Each number is 128 + 32 x the weight over its row's rms, rounded and kept within 0 to 255. Layers, rows and columns count from 0. The size above them is the row's rms in percent of the matrix's.

# layer 3 MLP gate, 512x256, rms 0.0477, rows 27-61, columns 128-191
size [100 102 105 101 104 104 100 100 101 105  96  97 102  99 102 103  98  97  96  95 103  99  94 104  99  96 103 105 100  96  94 100  95 106  93]
[[105  59  85 202 164  65 101 118 110 174 131 153 119 141 102 151 167  78 132 116 119 109 147  44  57 124  97 158 122 151 169 139  86  50 148 119 112 111 117  68 103 175  87 118 126 168  76  90 148 108  94 149 134 111 159 140  96 108 108 108 120 181 101 135]
 [138  93 133 101 136 112  96 119  60 135 175 151 132 100 181  63 176  60 136 143 104 106 140 178 103 151 104 134 152 149 123 170 182  94  81 153 182 149 105  73 145 136 135 106 157 126 125 129 119 127 132 112 127 132  65 115 143 203 127 125 148 137 126 137]
 [148  82  78 178 151 162 155 132 103 161 168 125 124  98 106 142 138 117 153  56 103 163 179 146 166  97 124 142 122 171  87 157  84  93 166 141 120 167 155 130 158  83  60 119 117 156 108 140 119 114 120  75 117 113 113 133  66 105  79 145 116 120 101 132]
 [ 99 107 135 148 178 140  98 158 117 128  38 140 142  95  96 142 162 159 196 172 153 157 140 117 143 106 152  63 160 124 101 119 105 179 126 127 150 148 108 136  82  68 151  74 165  72 114 159 103 139 178 140 196  87  64 108  93 161 137  96 130  91 173 100]
 [148 123 123 149 126 133  89 128 115 123  98  86  97 132 138 195 147 116 128 121 164 103 153  94 111 115 166 125 150 101 100 148  89 152 142  51 101 170 174 145 146 105 151 128 178  88 134 154 166  93 153 120 107 136  83 121 113 123 110 121  89 127 145 161]
 [140 102 138 195 187 127 108 113 154 203  95 134  46 145 105 159 146 136 116 181  91 106  86 142 131  93 151 138 126 100 179 108 131 126 145 106 174 117 135 155 169  99  79 112 167 154 118 142 155 126 100 139  94 137  78  85 151 168 110 133 126 123 171 133]
 [108 127 107  91 117 132 142 191 153  45 134 124 121 126 120 108 104 105 146 114 107 175 165 146 108 147 113  96 132 145 108 147 164 135 105 158  97 103 120  96  97  65 111 105 158 164 177 117 142 126 120 139 139 123 138  83  96 160 138 115 226  79 141 150]
 [ 89 123 133 143 103 151 136 149 136 106 162 151 108  68 112  97 188 134  87 114 133 113 150 146 143 153 144 126  74  54 148  76  97 158 124  61 147 230 170  78  93 107 132 146 122 176 124 103 177 115 125  74 129 132 116 155 199 135 159 148 182 123 167 161]
 [ 47 136 112 128 156 120  89 109 134 125 119  97 124  53 141 176 152 137 173 124 158  84 117  68 125 123 118 121 126 135 171 143  97 125  63 138  60  87 102 134  83 136  39 176 172 150  88  87 149 145 113 126 156  91 174 168 126  94 118 117 138  96 138 134]
 [177  85  96  81 208 128 156 144  98 125 182 144 131 122 114 103 151 161 107 175  64 136 148  98 144  98 120 193 116 132  93 171 147 128 127 113 192  91 131 119 175 117 188 147 171 113 129 124 166 134 125  68 134 112  99  89 165 130 174 124 131  96 124 120]
 [ 96  86 145 151 156 122 157 130 104 149 129 103 148 147 134 114 133 142 117 136 129 134 102  95 103 102 175 135  50 177 114  99 153 134  84 165  61 101 172 126 117 142 153  96 158 144 135 110 138 145 169  86 125 153  94 109 124 123 128 142 147 163 132 166]
 [119 140 202 142  74 127  95 103 138  96 149 164 153 138 141  95 138 119 133 145 119 182 113  84 164 153  52  82 124 138 167 165 151 170 157  76 131  81 148 116 133 124 124 147  50 153 127 110 111 133 118  82  87 129 127 115 109  60  65 127  98  88 110 138]
 [164 164 145 130 132  90 107 149  86 151  79 158 109 155  80 161 102 190 103  97  42 196 135 159  96 136 115 123 182 106 187 118  46 130 129 188 145  74 200 157 122 133 122  97 103 111 157  98 128 154 126 111 134 122  11 167 138  64 119  76  86 145 166 101]
 [149 181 164 141 157 123  85  82 143 117 180 155 149 106 127 159 180 139  99 152 159 121 131 165 148 175 150 156  94 136 169 177 131 178 143 143 144 103  61 111 113 163 158  75 178 122 100  82 160 107 124  83  82 138  65 101  87  97 134 163 101  77 140 164]
 [138 168 112 156 154 112 144  72 120  92 166  75 171 120 132 137 112  91 134 166 187 134 142 212 169 109 173 175 140 166  79 174 133 179 112 181 134 115 137 145 141  68 127 101 162 127  94 138  74  97 128 113 104 117 131 160 236 134 125  80  50 109 106 131]
 [ 68 152 160 131 152 112  97  73 129 125 181 120 131 141  92 141 121 165 160  87  71 116 116 117 176 107 134 158 156  83  74 118  67  87 134 121 134 139 101 129  95 172  84 103 145 119 171 132 122 132 128 155 120  97  93 153 158  79 198 110  95 118 124  61]
 [169 108 125 128  77 153  95 132 195 177 148 119 100 107 112  93 132 103 110 140 174 164 158 173 168 132  92 150 132 147 149 165 122 130 165 151 149 137 157 151  99 162  41 128 111 119 127 151 168 136  85 148 156  72  94 158 105  96 114  88 130 129 104 176]
 [102 137  81 142 151 141 162 112 183 113 109 116 160 134 144  94 163 114 156  97 161 179 172 157 142 176 124 112 121 134 106 138 141 135 124 146 116 130  99 107 140 104 155 120 113  77 103 177 156 128  66 177 121 157 135  53 131  84  80 101 136 173 159 172]
 [136  96 197 151 127 117 151 126 142 129  76  96 120 123 125  96 134 104 155 233 112 108  80  78 161 135 100  69 192 146 117 175 101 159 122 136 124 113  94 144 147 109 135  68 151 193 168 116  77 174 154  96 124  93 152 123 146 163 168 171  89 122 162  58]
 [ 42 132 109 104 110 101  73  91 146  94 116 180 147  89 104 129 174 149  71  86  99 172 153 149 133 122 146  46 134 184 140 149  87 139  67  83  81 138 168  89  79 134 141  63  89 175 146 164 138 114  92 111 111 150 125 205 131 202  74 120 103  96 149 153]
 [118 182 120 132 102 144  81 108  88 131 118 121 218 140  62 171 119 100 153 179 184 164 126 121 123 245 149 171  93 142 143  67 137 165 111 127 156 110 168  88 113 120  65 162 124 133 132  96  92 145  85 123 127  88 155 106  86 125  93 137 161 140 166 127]
 [107 110 159 119  94 126 150 129 123  79 150 149 112 165  66 109 113 158 149 166 155 144  72  56 117 126 133  91 100 139 192 143 157 135 152  70 185 113  96 127 176 122 143 111  97 135 137 164 128 135 137 106 108 127 101  98 136 120  81  63  90 121  83 181]
 [108 124  63 182 109 138 133 128 129 160  85 146  84 115 153 137 137 114 157 107 175 148 185 175  81 158 142 187 159 133 144 107 114  96 134 198 145 109 215 131 144 170 130 112 155  98 186 123 108 154 193  90 123  62 146 122  77 148 122  74 151 116  72  90]
 [115 177 149 121 119 117  96 159 147 147 122 152 163 112 118 128 103 117  97 108 131 140 144  50 123  91  92 160 152 154 105 153 105 128 159 105 155 125  91 137 145 171 148  74 118 155  75 142 127 110 140 164  87 101 108 155  62 122  87 124 118 101 115 106]
 [ 82 179 158 103 126 164 112 118  91 126 185 128 133 188 101 153 112 111  75 123 134 116 106 144 130 179 117 132  72 145  65 136 131 109 144 122 126 154 135 120  83 154  94  84 108 109 206  89 147 105 125 105 160 120 119 116 170 127 115 149 120 127  96 136]
 [ 99 155 120 198  63 121 126 167 210 137 124 147  82 140 153 110 118 104 162 133 121  92 111 128 116 101 116 135 114 134 110 125 108 113 186 132  79  83  96 134  43 143 151 107 162 183 171 114 164 105 125  90 120 116 168 159 163 140 133 110 183 140 138 163]
 [169 207 167 124 133 158 164 103 109 116  92 121 157 163 104 103 126 136 102 157 152 102 142 119 104 125 141 171 170 112 103 106  96 150 136 128 105  68 222 190 109  70 121 119 171 164 130 102 196 162 125  93 111 178 167  97 153 109 129 140 131 109  76 115]
 [171 163 148 107  55 136 119 136 162  88 186  77 141 133 151 146 131 110 103  90 104  94  91  62 142 189 137 162 103 125  82 176 138 124 136  91 157 151  74  75 137  92 118 158 174 142 143 186 143  98 158 106 122 148 114 115 149 126 159 115  73 154 132 180]
 [205 141  80 101 125 125 105 152 132 192 174 105 154 158  93  96  68 119 146 108 136 121 137 112 141 146 102 117  95 130 104 175 130 119  63 148 114 124 115 145 189 105 105 114 138 110 153 142 163 147 105 120 135 104 127  91  70 144 101 150 128  93  99 151]
 [109 149 127 101 139 125 162  91 137 120 165 100 109  94 131 127 181 145 170  91 140 175 143 102 145 138 113  81 188 158 178 166 148 146  96 131  94  91 190  84 130 143 137 100 168 159  91 125 111 171 130  45 148 140  86  81 131 160 112 166 124  69 166 127]
 [204 181 155 127 117  92 139 127 108 123 185 108 144 156  70 138 132 115 101 103  82 145 122 172 141 103 159  73 171 127 139 121 116 122  97 150  89  59 159 101 121  86 138 107 133 104 144 146  99  75  98 138 167 101  83  83 112 127 120 134 134 104  68 123]
 [ 99 180 142 112 162 100 166 125 137 133 162  99 104  56 125  98 133  57 126 112 127 152 151 135 121  65 109 124 186 107 106 113  87 141  88 154 112 107  55 162 150 126 148 179 175 130  22 114 130 144 154 121  76 129  89 155 174  90 136 139 108 169  95 101]
 [180 116  77 160 151  79 140 168 154 130  98 145 197  77 143 165 118 145  93 122  58 150 140 193  59 174 107 150  87 106  94 113 127 172  75 156 146 135 149 186 152 101 165 125 135 128 111 119  73  74 131 164 132 115 110  98 159  89 111 136 115 155 145  72]
 [124 134  97 154 109 131  89 151 150 162 164 147 120 156  90 151 123  74 136 146  60 137  86 102 127  99 114 111 148 115 160 147 134  77 134 111 131  77 129 125  45 152 136 173 124 154 188  58 140 136 103  68 159 144 109 178  74  72 163  75 103 123 100 124]
 [113 111 163  93  36 146 107 127 137 181 111 153 135 129 152  78 182 136 154 116 136 108 136 103 160 166 115  87 116  73 162 107 138 110 160  80 147 180  90 134 144 109 136 109 141 144 150 153 131  87 128 164 120 153 137  79  98  90  80 103  99  35  88 159]]
# layer 3 MLP up, 512x256, rms 0.0478, rows 27-61, columns 128-191
size [105  98  97  99 105  98 103  98  99 107  99  99 105  96 103 102  96  97  99 102  96  96  97 108  99 100  99 104  94 100  99  97  98 104  96]
[[123 155 165 128 136 154 133 167 145 181 151  77 188  84  88  89 160 138 187  54 100  75 125 171  84 142 111 144 119 118  99 167 187 111 106 155 116 114 122  96 145 161 113 144 129 166  70 127 111 154 119 124 133 122 207 125 145 102 114 146 130 139 149 159]
 [136 141 156 132 129 151 125 113 118 133  95  97 145 127 141 150 106 144 124 146  74 131 101  91 185 111  83 151 114  66 165 109  41  64 180  62 112 129 196  83 165 125 126 125 110  74  75  77 143 106 107 108 141 133 151 130 122 116 122 153  90 125  92 180]
 [ 69 153 203 100 141 173 104 119 103 131 109 134  88 187  84 150 157  83 128 152 110 109  85  71 164 178 123 106 146 159 118 123 176 132 142 127  98 112  90 101  75 144 134 120  42 190 156 106 165 136  84 200 140 112 111 177 128 106 146 146 141  72  80 124]
 [149  69  73 143 155 146 114  95 119  69  91  91 121 167 127 137 152 131  87 157 128 104 114 110 120 178 156 130 159 148 104 171  92 151  81 201 129  76 131 136 141 151 143 111 146 115 108  81 134 168  94 123 160 113  64 136 112 188 103 149 148 159 173  68]
 [146 186 158 125 173 140 121 112 175 171  47 112 172 160 188  84 236  91 141 166 120 115 155 143 177  89 143 137 117 130 110 113 137 133 150 157 160 138  86 108 113 177 122 120 140 204 158 119 116 124 104 180  86  91 132 152 179 103  96 146 107  75  73  90]
 [127 127 126 131 111 130 110 113 138 163 150 113 118 145 125 111 124 120 157 226 166 123  77 169 161 125  95 126 195 162 133 150 124  98 124 134 139  90  99 152 124 124  77  96  81  77 104 113 179 121 167 116 177  75  96 108  72 102 154 139 100 120 130 121]
 [124 180 102 173 129 111 195 138  78 152  95 117 129 135  83  83 105 165 155  96 138 100 106 127  88 137 173  82 132 111 177 125 144  92 123 159  82 202 160 116 124 112 168 114 128 144 128 126 150 121  98 153 136  77 128 113 154 153 142 124 150 170 141 181]
 [116 120 151 109  96 163  95 121 137 114 153 107 123  96 127 181 128 111  84 155 116  63 165 169 123 111 115 132 133 177 114 172 157 153 148 150 183 127 122 102 153 119 157 107 111 114  79 142 144 111 137 105 141 101 145 109 171 116 153 149 127 129 146 139]
 [160 108 105 142 152 145 113 113 116 169 143 179 105 192 173 182 133  85  93  76 122 162  78 160 114 142 117 146 124 172 152 154 120 102 100  96 136 133 113 121 121 147 156 125  97 154 164 101 121 108 152 179  76 177 120 100  98 204 153  88 112 133 100  95]
 [130 100  99 104 134 121 139 133 131 120 111 159 131 182 155 160 204 148 154 119 115 103 114 105 141  87 102 127 106 133  99 144 123 156 137  96 136 101 151 129 146 119 101  70 170 111 129 122 113 101 187 108 157 127 143 136  98 154 146 193 116 105 129  45]
 [150 108  91 137  76 105 116 110 131 138 195 139  98 163 185 158 155  88 139 128 126 121  87 125 152 146 105 153 107 157 163 116 122 124  69 104 135  76 134  97 136 127 153 150 151 107  88 113 121 103 104 130 166  86 104 168 112 121 146 106  88 128  92  72]
 [150 152  81 141 164  79 117 168  87 119 137 121 117  76 159  49  77 126 113 120 132  66 171 110 106 176 162 136 147 174  90 132 168 119 116 112 163  90 159  88 122 119 163 172 112 124  70  93 100 146 107 116 203 100 102 188  91 147 102 122 136 205 137  78]
 [128 147 165 141 164 136 187 165  85 137 109 133 100  82  51 138 113 168 158 119 183 201 122 141 105 112 134  58 108 125 179 115 172 192 108  97 126 117 137 136  71 122 144 122 200 146 125 113 129 174 141 104 197  73 114 114 181 131 141 151 112  76 121 153]
 [ 82 179 130 211  95  99 139 138 129 102 107  89 108  74 143  70 125 164 153 137 177 132 209 131 125 138 121 119 127 142 174 131 132  91 138  54  76 113 154 158 165 185 143 111 137 120 147 136  55 119  99  88 108 119 162 108 137 137 138 134 166 178  69 133]
 [ 89  92 112 151  76 186 145 102 154 156 136 151 190  98 142 199 112 138 183  79  83 134 139 127 111  98  67 124 149  42 157 146 134 182 136 103 124 119 116  98  89 135 154 138 129 103 158 114  71 127 124  93 138 116 127  92 138 152 151 152 164 119 100 141]
 [171 182 110 128 129 164 157 107 173 102 139 196  80 131 173 160  98 211 157 169 155 107 180 130 121 140 173  68 167 133  66 146 154 120  98  84 101 160 108 104 141 130  73 124 143 129  98 148 116  97 161 131  67  99  82 106  97  67  84  89  48 151 140 139]
 [ 85 127 116 152 141 173 128 178 121 138 153 122 160 160  96  75  69 151 148 157  90 141 153  89  93 115 132 125 117 118 133  84 141 188 141  91 193 140 139 140 145  96 148 143 164 105 133 121 114 131  87 178 155 131  92 134 148 148  26  91 136 109 151 156]
 [132  86 112 112 116 138 166 146  88 114 102 121  86 141 131 134 105 147 116 180  84 160 104 134  86 121  85 153 143 135 102  83 117 128  72  94 167 109  94  51 108  94  81 153 102 117 139 158 119 109 126 169 107 138 139 170 127 132 176  50 133  96 146 126]
 [153 143 102 129  93  96 160 187 117 106 117 117  91 164 157 141 124 129 108 131 169 132  92 155 102 113 104 129 121  69 144 143 115 137 107 136  76 136 117 151 122 153 118 138 136 172 113 152  59 130 112 130 146 129 113 133 126 149 100 120 149  56 164 133]
 [152 145 109  72  86  92 140 127 102 174  98 107 111 136  60  92 135  95 135 142 140 137  90 128 135  62 131 133 156 157  63 115 146 173 131  74 111 138  86 101  65 178 142 154 137 100  98 131 139  65 143 100 106 144 162  78 122 219 116 154 132  88 115 106]
 [103  74 170 125 125 158 159 118 180 149 129 116 118 122 136  96  68  48  98 148 122 131 157 148 158  66 108  75 143 148  99 121 118 131 157  92 123 144 164 104 127 118 161 105 147  71 132 139 161 164 148 162 103 147  64 140 104 116 140 163 146 124 135 211]
 [126 152 107 162  49 160 104 117  96 113 136 110 112 166  93 183 143 156 176 124 125 115 124 111 106 171 190  95 114  87 163 163 101 175 123 101 195  68 124 103 112 129 121 101 187 151 118 101  69  90  83  93 149 152 146 203 140 128 141 123 139 125 135 133]
 [ 94 139 150 158 161 104 174 132 106 101  79 109 108 156 131  66 121 164  98 147 143 145 134 156  89 126 147  96 164  83  89  87  89 102  40 111 154 159 191 133 161 169 119 150 193 168 149 125 142 150 114 123  95 121 112 142  89 170 160 111 106 139 136 187]
 [124  99 146 154 212  93 159 122  73 155 142 159 150 104 147 107 116 171 132 126 145  90 135 124 157 160 136 171 131 167 134  93  93  94 148 170 147 110 128 145 141  66 121 118  90 137 157 174 172 145 116 129 125  96 141 192 136 181 101 112 111 123 169 108]
 [125 181 135 101 125 162  76 133 106 117  95  89 133 101 134  74 115 121 142 126 115 164 134 172 116 117  86 162 181 159 171  93  99 106 113  64  81 184 122 104 160 133 179 106 135 153  69 137 134 155  75 160 110 137  70 138 151 163 124 117 132 152 103 145]
 [130 115 140 132 116 166 148 129 121 168  84  80 102  84 114 142 125 138 127 165 139  73 111 133 114  90 113 142  78 146 123  81 156 116 126 115 131  97 127 122 141  67 131 110 111 114 161 188  69 169 111 152  58 168 121 126 132 126 122 121  83 170 147 190]
 [131 111 148 148 168 117 135  88  76  97  81  91 110  53 140 121  91 109 152 102 130 160 129 162 143 136 130  73 138 108 123 138  95 110  74 128 165 148 131 146 134 150 107 144  92 134 125 123 134 141 137 164  85 113  74 134 170 104 155  92 145  91  97 137]
 [118 190 111 167 127  96 175 130  84 146  58 136 110 176 118  96 115 124 162 117 132 151 195 154 179 174 181  65 168  77 138 107 129 176  90 149 135 169 131  86 122 247 118  92 149 108 109 160 139 160 128 115  94 106  95 160 174 138  92 163 136 157 108  92]
 [ 86  86 129 163 186 167 127  71 152  39 178 110 141 102  97 170 150 158  66 156 127  85 140 147 142 160 117 131 125 131 177 106 194 139 202  66 114 195 161  83 118 152  54 160 120 152 143 112 100 146 135 133 205 153 190 152 130 132 123 122 148 120 161 118]
 [163 127 160  78 101 122 116  29  99 137 154 169 106 144 184 137 127 143 193  99 198 133 128 146 108 110 164 100 115 100 158 150  99 140 129 109  95 192 145  98 119 111 124 128 180 159 103 146 133 135 116 122 165 143 132 146 166 128 132  62 169 117 107 153]
 [120  98 116 128 105 136 165 131 135 147 148 125 137  94 100 136 113 166 112  97  88 164 165  90 114 117 143  90 131 126 132  77  96 185 135 155 134 153 111  96  94  84 153  80 120 111 115 165 166  85 187 116 169 126  83 147  76  99 149 159 108 122 134 120]
 [118 107 149 171 108  99 148  38 129 136 120  85 104 155 127 112 137 121 126 126 140 153 114 115 105 169  97 100 124 125 115 121 123 163 145  47  67 139 173 158 137 216 176 133 211 111 176  75 143 116 160 105 127 154 167 163  53 113 114 110 145 156 119 147]
 [185 134 176 103 107 141 100 140 121 145  53 104 104 127 107 108 155 110 126 127 144 168  89  97 129 115  98 159 145 121 148 128 102  68 121 109 113 129 154 117 160 183 139 107 137 121 135 100 135 175 140  85 143 131 130 178 170 157 138 108 200 143 112 123]
 [111 159 159  91  89 186 141 146  60 156 132 140 175  68 177 135 141  97  52  66 118 124 182 103 149  65  85 147 154 159 106 147 108  92 130 137 127 113 154 122 127  89  76 181 171 172 128 157 144 113 103 144 127 145 131 123 114 198 179 179 143  95  76 108]
 [139 106 134 182 183 103 127 149 194 100 135 137 126 149 138 130  62 110 150  95 129 103 167 154 101 126 138 126 131 120 123 110 174 142  80 120 117 135 118 134 144 102 140 126  68 139 151  84 125 129 179 157 196 108 131 159 121 125 151 122 157 107 132 152]]
# layer 3 MLP down (transposed), 512x256, rms 0.0476, rows 27-61, columns 128-191
size [104 102 104  99 105 102 105  99  96  98 101  98 100 101 101 100  93 100  99 106  91  98  98 102  98 104  99 103 102 104 100 102  94 108 100]
[[118  95 127 141 102 118 117 138 145  79 139  92 136 172 152 155 161  86 162 131 142 176 125 172  88 122 107 140 169 118 130  58 110 176 125  83 112 122 138 139 129 156 217 120 132 178 150 113  66 128 144  64 140 126 166 162 109 113 171 132 125 130 144 115]
 [140  97 148 154 147 110 131 141 142 113 147 101 134 130 128 116 112 108 136  76 138 155 162  97 161 190 175 131 141 115 148 193  56  93 101 151 126 163 140 121 131  35 104  85 156 119 110 107 130  87 136 130 163 110 120 145 180 138 127 151 161 142 119 129]
 [122 172 162 131 140 140 139 126 119 133 143 109  81 100 125 119 164 180 127  88 142 118 112 136 133 159 158  81 152 181 118 104 147  92 141 175 127  86 121 114 155 156 110 195 113  70  95 162 143  90 156  44 184  83  96 177 111 113 123 144 183 137  77  29]
 [118 131 184 176 141 117 174 150 155 116 170 142 111 113 117 127 102 126 198  70 136 121 133 174 158  66 109 129  88 155 112 187 124  95  86 157 192 137 135 140  94 122 175 143 148 146  98 208  88 182  90 132 131 182  91 156  64  73  84  86 154 198 144 178]
 [115 131 124 179  93 102 158 100 117  99 130 177 139 115 113 153  84  88 142  87 182 150 108  74 121 153 129 150 191 113 201 136 110 139 161 164  99 121 136 137 161 154 167 149 109 110  82 124  92 156 124 129 135 118 135 100 148 147 135  93 108 160 114 134]
 [142 129 150  76 146 104 117  91 107 120 148 129 123 122 118  80 152  81  91 117 185 110 128 144 116 111 118 133 116 176 137 143 134 179 116 153 138  19 123 119 127 159  96 177 188 143  89  67 140 127 145 136 132 100  57 125 151 136 151 121 133  95 117 171]
 [131 110 108 129  90 138  46 114 134 159 153  56 108 150 122 171 171 184 116 120 152 136 125  92 114 113 131 191  88 143 141  99  94  96 157 126  61  91 123 140 114 163 174 139 170 123 143 128 128 140 139 123  94 162 133 117 107  52 140 107 148 184 116  90]
 [155  96 197 170  99  69 196 207 154  99 136 121 126 173 188 156 145 110 151  83 154 151 114 143 198 131 156 146 145 103 134 102 130 107 116 105  98  91 114 100  75 173 124 155 152  82 100 116 109 111 142 165 123 140 126 142 116 119 141  64  80 160 154 142]
 [ 95 134 160 150 104 114  87 115 141 121  88 101 131 140  93 132 166 162 123 184  64 140 143  84 147 160  91  96 130  83  53  90 117 141 164 167 134 190  92 119 159 127  38 137  32 104 118 121 122 143  90 118 110 126 108 162 142 128  85 112 100 146 156 145]
 [157 171 202 100 115 143 170  76 102 106 131 134  51 133  85 142 125 164 143 135 112 178 111 167 117 141 152 142 157 184  82 167 131 111 139 174 113 123 152 135 146 135 122 129 137  93 162 119 113 129  62 173 100 170  77 138 143 155 167 188 153 118  91 128]
 [157 120  89  47 147  89 119 110  95 138 163 152  78  78 156 157 124 114 197 194 148 169  97 127 174 111  76 178 138 123 132 141 137  92 136 137  96  78 132 115 108 127  94  91  92 163 159 159 186  72 140  75 131  97 114 166  79 164 139 139  99  88 141  71]
 [142 169 174 173 115  72 113 193 145 140 114 102  89 158  79 149  75 107 113 179 128 106 103 139 125 153  38 127 145 173  73 123  92 107 121 124 129 131  72 145 116 110 204 133 142 143 141 107 144 112 127  77 106 117 121 148 155 143  84 129 139  93 157 139]
 [126 127 106  83  98 120  88 171 100 180 108 112 192 144  90 109  95 140 130 161 178  82 132 133  89 134 222 168 120 102 141 131 133 157 168  49 183 119 163 105 133 140 127  85 117 143 142  71 225  84 169 120  84  91 107 132 131 124 109 106 136 174 149 105]
 [162 105  89 165 180 141  62 150 159  58 137 152 103 168 117 168 163 114  77 157 111 173 140 128 131 121 116  95 126  96 133 122  94 102 100 150 142 167 105  74 129 142 137 107 128  66  95 136 166  74 143 123 128  93 124 138 134 102  89 159 177  87  98 148]
 [129  80 143  94 163 130 142 138 128 152 107 144 114 200 152 116 137 123 145 125 165 196 105 142  90 156 137 145 105 200 169  87 119 130 145 156 114 151 150 139 116 162 105 203 177 114 111 174 120 176 122 157 126 112 128  99 177 108 125  56  58 172 110  83]
 [129  77  65 126 110  77 154  89 129 136 146 171 177 104  80 127  81 109 150 116 130  83 103 139 143 120 168 134  82 158 128  92 119 136 134 167 156 125  66 181 123  84 144 153 105 118 126 111 149  65 129  92 145 138 198 162 162 132  93 124 184 146 125 104]
 [184 151 108 101 136 135 109 193 125 116 145 114  75 163 146 117 130  74 114 167 110  94 130 102 161 123 104 175 121  60 138 172 135  85 132 137 133 157 161 165 113 187 107 133 124 147 133 111 154  94 110 126 147 101 130 155 153 117  99 125 153 145  90 157]
 [137  68 136  66  27 161 115  95  79 143 111 126 136 229 109 125 143 131 107 127  58 146 155  95 101 115 101 192 124 121 155 166  98 124  97 159 148 175 153  88  89 108 104 157  96 110 119 115 127  94 134 182 169 130 111  98 167 134 163 151 136 123  68 101]
 [151 133 151 170  54 116  99 130 131 144 109 154 168 141 132 132 139 130 169 179 113 112 121  84 169 134  85 115 162 170 129 106 132 130 115 150 184  75 132  91 165 139 172 173 111 167 159 135 134 122 106 108 157  78 122 197  92 164 103 151 138 118 134 154]
 [193 104 142 130  89 148 133 138 138 125  85 184 143 123 145 166 165 167 160 109 178 103 167 127 165 197 117 133 117 146 166 136 138 151 112 113 162 165 127 103  80 136 146 112  96 140  88 196 163 126  60 105 125 169 160 181 125 142 153 149  77 134 146 168]
 [196 127 132  90 131 134 126 118 116 130 123 104 155 154 103 155 173 156 197 212 108 137  85 155  64 111 119 173 118 124 176 122 128  98 184 136 159 154 120 101 109 150 125 102  97 135  95 140 134 129 132 135 170 125 153 106 124 135  80 163 179  85 152 130]
 [107 110 124 136 143 126 113  76 175 155 131 119 146 102 179 119 103 109 138 101 123  95 152 134 141  77 147 101 109 181 146 169 171 129 128 151 124  99 100  82 113 107  65  79 127 105 144 158 128 114 103 123  72  88 166  99 158  84 170 149 128 175 229 177]
 [109 128 141 105 101  42 102 135 160 115 139 147  81 116 107  65 167 125 138 108 126 142 117 147 132  65 128 168  97  90 146 143 156  81  99 130 157 130 100  63 181 109 157 176 106 182 136 136 135 131 129 149 149 155 112 138 189 130 103 129 127 161 110 138]
 [102 134 140 104 132 127 121 140 146 139  61 103 133 162 147 139 139 115 117 192 155 173 151  93 130 132 108 153 159 154  63 164  80 133 171 127  92 127 134  74  90 172 138 105 136 155 130 128 123 103 146 116  90 157 125  97 154  75 134 236 187 105 141 151]
 [ 88  88  74  97 107 115 171 138 175 115 195 153 170 192 100 135 158 171 122 174  98 102 191 135 161 157 142  95 133  70 121 136  87 106 155 162 124 100 175 135  99 163 111 171 154 118 161 146 187  80  81  86 130 150 190 104 142 149 114 121 117 138 130 142]
 [116 164 157 167 142 139 165 110 168  94  98 175  74 118 163 149 146 134  97 100 111 136  92 138  91 167 100 176 142 197 177 122 167 133 137 172 138  88 145 143 125 115  98 106 171 202 100 141 151 107  93 117 135 103 151 118 141 154 108 181  73  64 102 152]
 [146 173  99 165 112 148 131 122 138 100  82 114 122 189  51 127 130 121 139  72 178 109 124 147 116 102 137 183  84 127 139 169 153 119 153 148 101 111 139 167 174 205 125 109 112  85 134 141 142 136 133 143 112 156 128  49 154 100 118 105 156 172  86 101]
 [ 98 135  94  71 139 125 154 151 125  79 122 157 150 128 137 125 188  96 147 107 131  95 108 127  91 108 141 223 157  99 168 150  80 143 128 112 170  93  96 160  89 142  66 194 126 148  84  95 159 110 161  89 169 119 130 101 169 166 160 124 134 112 114 128]
 [139  78 166 103 164 125 136 168 124 122 135  60 135 146 145 179 113 102 131 156 177  71 125  85 108 156 130 156 138 176 122 177 127 136 132 106 127 161 185  99 124 181  85 111 179  86 130 111  93 121 157 103 116 100  85 118 194 169  95 173 129 122  78 117]
 [130 152  98 114  54  90 143 165  97 166  56 128 118 115 129  90 108  77 118 123 130 115 122 116 149 172  86 121 130 125 123 130 162 117 163 159 166 138 132 159 139 162 147 146  89 152 114 122 163 156 133 158 149 145 146 124 184 111 101 159 210 129  73  91]
 [125 129 136 136 153 120  46 126 105 123 159 115  95 105  42 111 159 124 111 123 149 112 150 147 139  58  83 141 154  95  57 134 108 118 141 148 154 112 152 105 164 165 117 110 126 145 164 138 133 170 138 202 213 167 125 150 103 101 142 145 151  87 167 107]
 [153 138 116  95 142  96 129  71 192 132  99  63  72  87 126  96 148 113 168 102  87 147 154 113 107  82 113  99 204 119  96  75 169 109 146 138  35 171  74 140 133  93 184 126 139 134  47 122 163  80 130 135 159 197 143 136 164 103 122 144  80 105  80 157]
 [ 90 159 157 143 148 110 130 115 184 100 100 143 186  54 163 154 125 113  91 131 115 149 106 173 103 187 158 156 106 170 131 132 160 190 138  97 195 134  95 159 124  80 168 136  84 124  38  88 100 144  79 133 112  72 160  93 108  97 107 114 108 133 184 164]
 [110  79 106 128 145 105 124 112  99 134 172 188 118 159 106 138 101 146 148 103 105 107 169 111  83 128 111  99 152 193 136  58 157 157 123  84 133 160 153 126  46 113 119 128 151 135  88  79 158 100 134 186 165 117  85 198 136 160  95 127 145 116 107 137]
 [ 88 103 129 115 195 139  74 167 153 117 173 123 133 117 143 111 108 158 129 106  90 144 144 123 133 155  72 144 165 161 121 116 180  92 128 130 100 114 124 154 195 162 141 149  79 143 132 111 157 191 155 120 159 156 133 183 114 150 170 139 131 139 131 178]]